{
  "d_model": 128,
  "norm": "rmsnorm",
  "positions": "rope",
  "qk_norm": false,
  "bias": "none",
  "tie_embeddings": false,
  "parallel_block": false,
  "init_std_qkv": 0.0521,
  "optimizer": "muon_variant",
  "decay_fraction": 1.0,
  "final_lr_fraction": 0.1,
  "dataset": "wikipedia_en"
}
Each number is 500 + 25 x the weight over its row's rms, rounded and kept within 0 to 999. Layers, rows and columns count from 0. Numbers have three digits each. The size before them is the row's rms in percent of the matrix's.

# layer 8 MLP down (transposed), 384x128, rms 0.0745, rows 310-383, columns 32-63
105:512503482490502472525480545474452513516460529469522477524453523491511493536504534493525484489502
099:457541492525481502514541499469537523514499450471525490508472480492494532468493510518509494487521
101:517505473532507513455540489457511484510507523527495540487507539503470474471523475495498462490482
100:524515526463461487502524498500523492491522509477512493484492516515472491531482494505487480499459
102:506525502505478571476498519522532483494515537537502493511523513529468459472523526517492498492425
097:488492492540485493477520542537460527477482458525532457497525490485500528525515483508466540535506
106:547530478511519527520487500488522531485480523502516513470513491494512508508556499519485538465516
095:533497491516487503537522500484489503518460527486503557495502522504487496449519467520486512485495
106:530495503494485497457537504491492478525493494530483468516468503490512544500479549505465495465509
104:515498527514483488459474514516506469513463511517495505530469539454503507510475535537432524499524
107:515536478476522507480502481512522513514516476519519475516510486498494547469463515502462538531470
094:535455489457511472479526531519509495558515508494522457511509514477489523503461506525518563518467
096:533498522499495472527494501519459526514528511546548497523484515532455515502504472573504523537501
101:500511471516499449536494497544473523506516522511539548481524510526480468508493482539532493490467
101:509556487469505488484476480494502509495490496502502442514484482441478549482496496522474507517515
105:490505497509509520494493513462496523546503486470492546544515512484483530485518515463489474466478
091:465468481479538485467542516524483466515514505518508482546529542530534523502457533520488483512478
101:520458499493520461475537526504515554532544525491490545550510500508522509472525502513522528472497
106:495522487498477471508501503474487490509474525537492490473509556486499493515490489498494505515486
098:485472510498501477537493511495495509474493497515481518508513508497515499510468482510509527470497
102:486527490491472520493500502494517512470480516537521515551491493462538506520529507526502505487532
096:478525513483480504515525491505500507484461505506504496468466488492482489462484541487505457499539
099:500518477466557510480505495496519491490526515470509505477493488530489498528503515522517497493490
098:485497505549548549472484473510460528521513474533530471469504513463477477489487518505500521525525
100:537514523476496517511487511483490551486488497513527495499513482524526455473449486499484542496439
098:491494466480493497497469528486479503525522513472496498505528462496492496466475499497525481499508
101:503504485513500484457508498543524534518457501554519491483470490490503513510539473541467519531500
105:531503482453497437535485521506548480504500489492530516536503533530500550549533521502505493505473
100:519533518505520513468533513500481455496505469475565471549541480492517487495443496523510508499495
097:529463483491482529500516506542513494520522505542501474503518524530527473475505501524480472506510
104:544533497473458523502488489484491531464505524468489523460526511514506471507559519554516498465483
092:521499507508477490507516514484459444490534481471473522516430522504482466525468496499506501460539
105:492465486469547520479506533555506504512490557471501477483509493512479469467510464507489515538519
099:491550515500533511515512533477503493500486469476523506528564537498491534504521528551491489530520
101:492481505502528461494483484529507514530518512527483464475503519554501549498487498478472480494477
101:481511483528486479508500500497491493508531487491535540497510492502498521510491551514534490531463
097:505512507518465539482504477513497475516490512495529516471544496509534491493492541546522464454465
101:479515476476429517513463524462509506471518495495527501496494509494520492464508571487475519475511
106:497465482498505496500499455499518440486551525493500497490542501492552524439532511513489455507508
106:553510505518514494528496503513507496495508493496480486474489488494515569551527461534519536580468
093:487512483550494513540506488498524521497463506516507505475482493543515494473494525516545527445535
097:471496500505489494524501497461530521489530498465474512461495490530530553448466541525521499507456
097:483531518490498504484511478533494513495485541505485522468514456475528493502475511495439518555493
102:504480494468497501513526503513468516519518445508493481497470443532516467493532520506442458497494
100:453499520504514442526506542536479516539524520454547453510501501481510489502493472496492496508534
098:443500511502463488497515511490477515494516516494467499544475522487529473511532476472507492530471
098:493536481498522499500542535495510513488523527483519432497497504480552479490507463463515479448482
098:470478478520502538478468481556497466497500469509480503490463515463501510436450474445485465517520
100:447495456483436510479523469479461526511482470496534482502525488520497545435509487460460531489502
104:492529480521557465510546512496481509521476568532489463491496474511498493509526489540492533504461
099:523514480494527519492493531507523481525517490511472526475473493485509462515512529488453481440510
103:485532515473490496513440474499514493500509482497501486509465464534489494515523462516492477506511
102:511489482485536496482502528480560529501463491462537543523476497507506499530487554483485516504493
104:532545546514474490509479485439517488469526561510528465456497491539420525448462465514518491506470
099:490501518489503517545526517463510528501529463502525491515547508488476518443516521453470528524510
106:474530540517519463490517558478474492465506476486516485494454482513506478508478493514498519455471
099:542503495510466507479498489472459453514506470481479507531495469477476476479480479507504507484509
108:462465496509498502535467516517464483502535545529507503491504474449507469473484495442524507476502
101:444497514505510500454507553539504481539473498488496530504491475489498499519506540481501463487519
094:522474482501503465523474475459497502501546486492503506506521485490490470502445478549508513530516
107:516532506488482500459525506520529498499485542447500542509519514519537490512526511535495477439494
103:475511493501562526513485505456520489541505443501483493496499454527507455481522503514461502487520
096:505503561496503532554503469484529467498519469558482520538486473491491476470461535491486487503494
097:484509482492467517481542474514539497534490465460490468509519496480472549427501519498475492539510
098:541525506495519514489476506495548506532526485515500506494518512507477486527440468566510522488533
101:470431481498488495477492502496531503509536520486511499521537493474522538541510478502460471498486
094:484527470517513500494493451497504514496493496492513469504552496539483537570564503556485470536462
106:533502489538509515446506519501548529546493475517483515541513478501510479506511523490495483493518
098:514508485525503499488482455512501491504507515516512532502505501490492500514481528544490524467487
102:483563457433486527509493486528502528542497476508467501494480512502531547477521511528558504503450
094:474542499512518496458511476515461529478527481494481539456488514478516468485481471546528499480529
100:502511457529524511517500500522485517513474479464521520517464502461494486525498482565511462523540
103:535469483498454477488526465464494506539480525488485541492485446506528525495502536471533484477502
091:528507537517443514505506490505490427502528543522514507497523522462473526470496437481506532496464
# layer 8 MLP gate, 384x128, rms 0.0745, rows 311-383, columns 32-63
100:509473434483525475528495436532509466516472549538493513481526480534511500488511488482501541497493
096:484489533526535484472463502480538461491474490522452503490548509561456510469540507464484501499441
106:501466486524476494451509483465512513502518483467505476493519535513500543494457495530505500491510
095:541517486532487496516496498459485503514520569463482508540565507502461477557500513467446522508475
106:510514513519489513465516481440514499535511538491513465465442480498498484512502498533497496499484
100:498468498492500479599477541501504490482529447521490467496443491489521527478485523479504481484507
100:519463468451514466467501533491475536490511472541533470469496484473509504472446504470474491552539
104:554476510510536473533476525499479511514500448536468494479468491512557529501485480494531525484506
101:539462545483489526502497517505527520519497497545475497469524455516556507527483530497530511574494
106:506466513484523495493493544482487496445439510511478485481517527466507504527470528531450541478482
095:470484508487496518503462513469491478460506490480511462535448503546459518482525541524509453507490
098:513502451529488513488537500465528513493544473501481487528497458518469479517488550489475533514486
100:514548500452508509515492527447510531526463498509506502477483497538480552481466472480497492485470
108:495507509477458530557516466505465492491501458519460500477510524450522505498509521503494494482449
101:477509516512552527459494493499484505467470505468532489492469479501498494489526499473487510501489
095:510484483530563491505496510489467537469482514487504494496492486524515499461515513499491500475472
099:502462530460531521447461485520512489456472511517472473522522528483531502486501528503469528497470
101:503554512508524481520498477468529498480533499535505484462551484503490517481518550453527507524508
097:470488516532526508483462477504507524469513510498467506519496531517514494491475483451472491480551
105:529507526483499483482480470528495565506468535487497473458496493508481495519489545460507516451473
096:492522507575548518514501519464501529492476516453478483513481493475501509501543489456529495506517
105:505461468502480494501526508497508519485440505464511485545495552487456517542455497459498493499500
105:467507504480470548438506529533468492453486521453467496505504499508510540503503543412470501471505
103:481518523494451494489518525498518502522510531478494496526497493469470534545484545479482476512470
098:494467470531527495496527502468510511509518445522457485481494489509516506471500502531452528504507
106:491478501546531523523529485492483508514520512459530480492558525539532498470482475482508472510507
095:514484501506491530482516464524506490462454460495530569551501475514499505517487490485526523485503
106:523487536500515512499456522514487520521528508519482492509520459493509534562511492526512534501554
104:459484469487492501446503506502463531485513485507520508525470484499497517478517479555528491573492
097:467522521519510540522490465520496500488448513493500514492463512504505531482443485496478496454455
098:527466488503474565459477445510515534500507488487499521524495513438536502504518509458511516505503
105:540527453486468444500531539471475461487513452520500441503470512487519509516469549499506500480459
106:475491539482490510459524521497511530460510486551555497443523438515462497559507490478507505515455
089:480546518505505517537469520490523533455473506511493478498521516458505461525526482522492527504490
108:461497477498529532506486537524494484478483502480530466505512459501519485516519475459471512502461
097:497501549515501445455471524503476526464473463513481512467480507510489499470521529479518543492490
100:495499496463485487513486489483451552513500447508513485485469517497513500546497536475473497514456
103:491516494480481527534498488489460505489528465526473464453481493540521481523504539468452515525461
105:538542483527493526495491503458459493503517509514467492501538521507467476495460462480493494474459
097:508515475485538552474473461481496522543468483540453471506482487503522468478520476473444496506558
101:516487512478519496493487509442495474499538510430535487517487500497493474505504523479520479463514
099:531516506514517463522557506490495503497497520508503570464504485510528520525502508490532475499490
101:521512481526526432496475492473525497472514550539504526518514511485503449504503462442489513471476
106:502513528476485513506504494512487489519466494517514512461479475535493482518502520476501553540474
095:573515489517457528521485493480519506520515507499495451546517553499506540507504502494530506493522
100:516550482496505495510522460493492512495497534476468511526448471484539513490496527496536527521500
109:503488509528507494488486470514482520493504529500497518473554498525502488540492526505484508479476
096:509451492481507519498488487511468517510493487505492546496508539492478546503521504500490517546496
104:489510525470475501500544525475468510512480484508485475537532484476471515466493544441485480523465
102:569459506498532522509536511500520532459505479464514484533501503514515510489531517490461534543530
103:567462499476503506450529514514490495486505527515489485529457516498466505488470525479505524506476
103:488493494516511519538503538456516507467488514517533466492450489500501490517518484485513535542488
098:507533486491499461547543522503506474500518513478476505456477509477466492427464479492529550510454
102:477484517512567515461498517516518519500494484515509476514477506514494513462492539501501496510474
102:466526531501508482487482515507483543451470485499530492503521476540481481491502488490498511527486
102:547506467467531485506452490499496521545510492497528499485504481482501513496503507470507439550480
101:521493525448460501492484489535470475503522543472468489463488497488498518524431525465514504507512
106:499465454508508475505487509484456538478517506444486490471486521506485541489485480525472463496493
091:528546483476489496479501519529465507488489541505496485527500493535494518522528497507470501456486
108:472517486486508479472533537494522522479489482517463482481484532486517512471527497442495511485466
102:514463503471493462486491522531487512472494518472495514446498527465465525515457491479465505537510
096:508460490490487513483488490520517494545492551503493479455535482500452489447511517496480514513498
102:548492498529530504495533497521510523450490513478520475517449515496534499446517537536517471493471
104:484525518517482510538518501494485491508531512525483478454478535494467479480544513476437494546485
101:479486467504542492482501488507520511512501483469500489494499470497513540497493530509455489521448
096:486477489476507477491484523477521451486489472528507458462538484510520479479507511513501546513471
108:471508506513519490490421468489490502528519540532501510462508533490473523487503550496502537515497
099:529482486486510522564472489512494504485452484457520522490514537494490526441503517446513536482488
107:507500504454532499482544545515432526479466500545465500503474502500450509467516472525517504520535
090:493514517493465499497434499454522511506551528478463492473507487508507540489504515514518490456501
101:491524470500501472459517510474513516484506521473515482480493522499492500520485486514471504487479
095:488532514499520531483464461464485534486488503498525478470520486512503526529529522489489527511452
097:531504509522515475544463460520481495557513484489471529462466484518509493528490513473480518469533
# layer 8 MLP up, 384x128, rms 0.0743, rows 311-383, columns 32-63
100:525485502510492463537466471505506509499495477503484467507507492484537511515485491542461536482487
100:524511470483527564502482466463524493537520541520508477481483468450482461488545497481523482532509
100:536498439508466493519506440518516509526482454553515508491540545510488487490513497500482491466486
100:480530503517557473503468537493500520484517545498508487481491482519486454502476502509518477484468
097:489499520502477519521518504489504476520505511511488462501474503522463505520509463499521486482518
105:499484483538472541521466511508476494481463511523510480479486563490500466459452537471542463539486
096:495509460523524452553442505487519451479472502475493478486517525487521519493465473519506522528511
105:455504479508503507558507492501494494513534503486462505509478493478537501514545477514489519521465
104:541482508511532508518520505530522517511477505482503528541430527478509481518487493503454496514505
100:478551522506512529497514476492530483518521512514525521532501449517514516507466467491499525474506
097:493518471481483497551479509520487483462542501525504458496511499541441531515520464479508490486461
098:564516458475510518462528515527512552481496467481518542465492491494455511497481471489490502505518
102:505499501495463506492538520465516545490449510494462537493545485551487500540458467467467497500488
103:539487489512468480555450543508480522496516482508529526476504502485468492460483521401485484478522
103:522484497526491541493490496478502523482525501502525515490527471464465503535485507461485509468521
091:528539460448498471537507494492504456500488543458482516489503491477509507507538461480490514506525
102:487504536514553518487539548482501496488566530520509522496503475504467489548491491524466497468467
103:505532490502496457457498494485454514511486511507510504532507529492503534501517485547493486518511
100:478510480474510486480523527522484435478516499486441473557455514497523522477510466486524520498505
109:511523515495507440469504558538485518475526476494476558506516504480516500464481501469517463487517
093:489488490470509522507506517484526507484525483513505534545526488531560520521501485478475506520457
098:506522475529525506477494485501465488516504462502501479513491511498471461497507508515546496503554
099:503503486545514522477504487442428481515496528514475538484549523524528474494488552510494505470491
097:497492516470470526509482501513511485482473505526528520526513469510441486514481479551511488498492
100:505530486515468493539494459500484504460484485501496507541482489457517506483557503501523518557515
100:505481524534495516535479533498487487527489477495494477477503487519490501444498480505527535501486
106:499474515505537456462496560494501503506464521505481476512492500505492454487561509496503527522492
101:488499524526472467488505520500497463535481465518492475527490504481463451511505519470525510518501
096:498504536531518481516474480531504487466495466515484472504475494469513517561514497464515524531507
104:491508505448469502519510436516460469483482528502465474487444546469514519489536487474526491501472
096:473530536480508497504517459509469497565502493499556493518516543490562501493517513507505509520519
102:496526536495479481542485514483500516456481499462510468473528516541549524494467474528439514565519
100:486531534482515499467480474471478509529474510532512485527536490502442476517489491507508512487534
107:478459526484527502476499487479463500474534538504514484483564499532466537464491494506494517462446
101:500523460538512459506481548469521545475465472457501486489512491502542514467521453523501491472492
101:514495509520508483495511524521503549552468527497461501514544514511495509501505512486485499476513
098:524485525502492495465524494500487451505491507467501550528516510440552486484494510472454453490493
109:496512513518513467507521539458519471468506488474501505511509490493472515526514488466548508483501
104:472531513478499487519510526537478512544472474468493499486468511455470496534504544478479505506459
094:451483493502474485548485459522532499452501500519501493497501510515549497516501494485531484490482
099:537520469511527513523492523523500504515463511508479489500486588509494526491491521527498501501449
098:441470425507499532470493484529502506514480499474486469485474488546501490492469511459493462494522
105:460529446479487527509507558454506479456494484485498491489503527538522511495506468519511494511532
098:465503495502527487502476491543524501514477512552468546453523495521483512486496509484520521473481
096:483500474437513465516426503489504504499487533490485495538490493477537497495512460488523472484532
100:502463512514522539470532480453512459468494526477507487507491495511520472520485522519463515540499
101:555467509499505526488485486492524483493477513518505510491532456492507481448504510480468497478481
101:438517458499517524495486504458519544557486492476499491497486509505532516497508477461497480535515
102:482458515488551501497483487523490473485479497489492489503457519525477485478499510460505455507461
100:507496464441527471504482477489493469485508543540484512471491501485517519501521501541474467522507
103:494522507514505492498484523457486469508524520511453503494447483478548526516514514488486456495484
102:512474558461538500512461494535460492480546498524552542518487494531539500483490496524499513514513
098:479474485494480474519502496458471488449500491505468515517544519537463517526529527516489520519503
095:486513482498522483466488520453514540539520469493498473500512509494516500478477519497481545524527
108:452535501529513505478485539459481432472488545505455489502449509500502476489459487529523502534479
098:527498474509514520483473492476499493549499500458541500467531493491489555547496484492488512483471
108:470477502497517466549462521461510463509496492513495498482471500484529489536522481487466505453532
099:478474467470519506481483500547481502527467470542502479475480483499505485478483477505469493507514
094:479529464493519490510528497503484468468519545498485501507464451556508516475551508506526515544483
107:492517520524485469503481482552525495480530502522516517493486460519492530535479530488462506501476
105:490458513494497510527450516466544477543516448488501476515473500499545511497505503503535529525503
093:520468527518500515540536466514501493495492507463524490507534507466508509507500498460516507505484
098:490495493507477538521464538546451534524510514498521503491511523503517503487474480499506482467484
095:506460514488465516527519476530490498515547514454509557512530491490513483512511492509473510494500
099:521471477510500473495481466458510499519505510470486469533562504541553487519485509483471546545457
095:491496509493481503475520500468497493459496528487475509501496490454502501526489487491497540508563
100:477488539531498464493470496497480525500511508526499520512506493492479514514479504538518537469520
096:505528504511502481506468522457480474458520458476485495468532510493511494546508498460527560489516
102:484524531491521492489542513506504457532506520513500499491515501452484548518519474508443523550517
093:486488534488489494493515482535512480523521494472508464492482529529539493512488506490551502530500
099:488511534508491474507509493490479478550502533476511483506574464510557497504462525478505484514520
101:530510501545473487506549467500476495461576473494563494511488472479525473522517512478544503476478
091:465491535528509504513484498477472520561479465498533523499512474502520497506530537473520528475492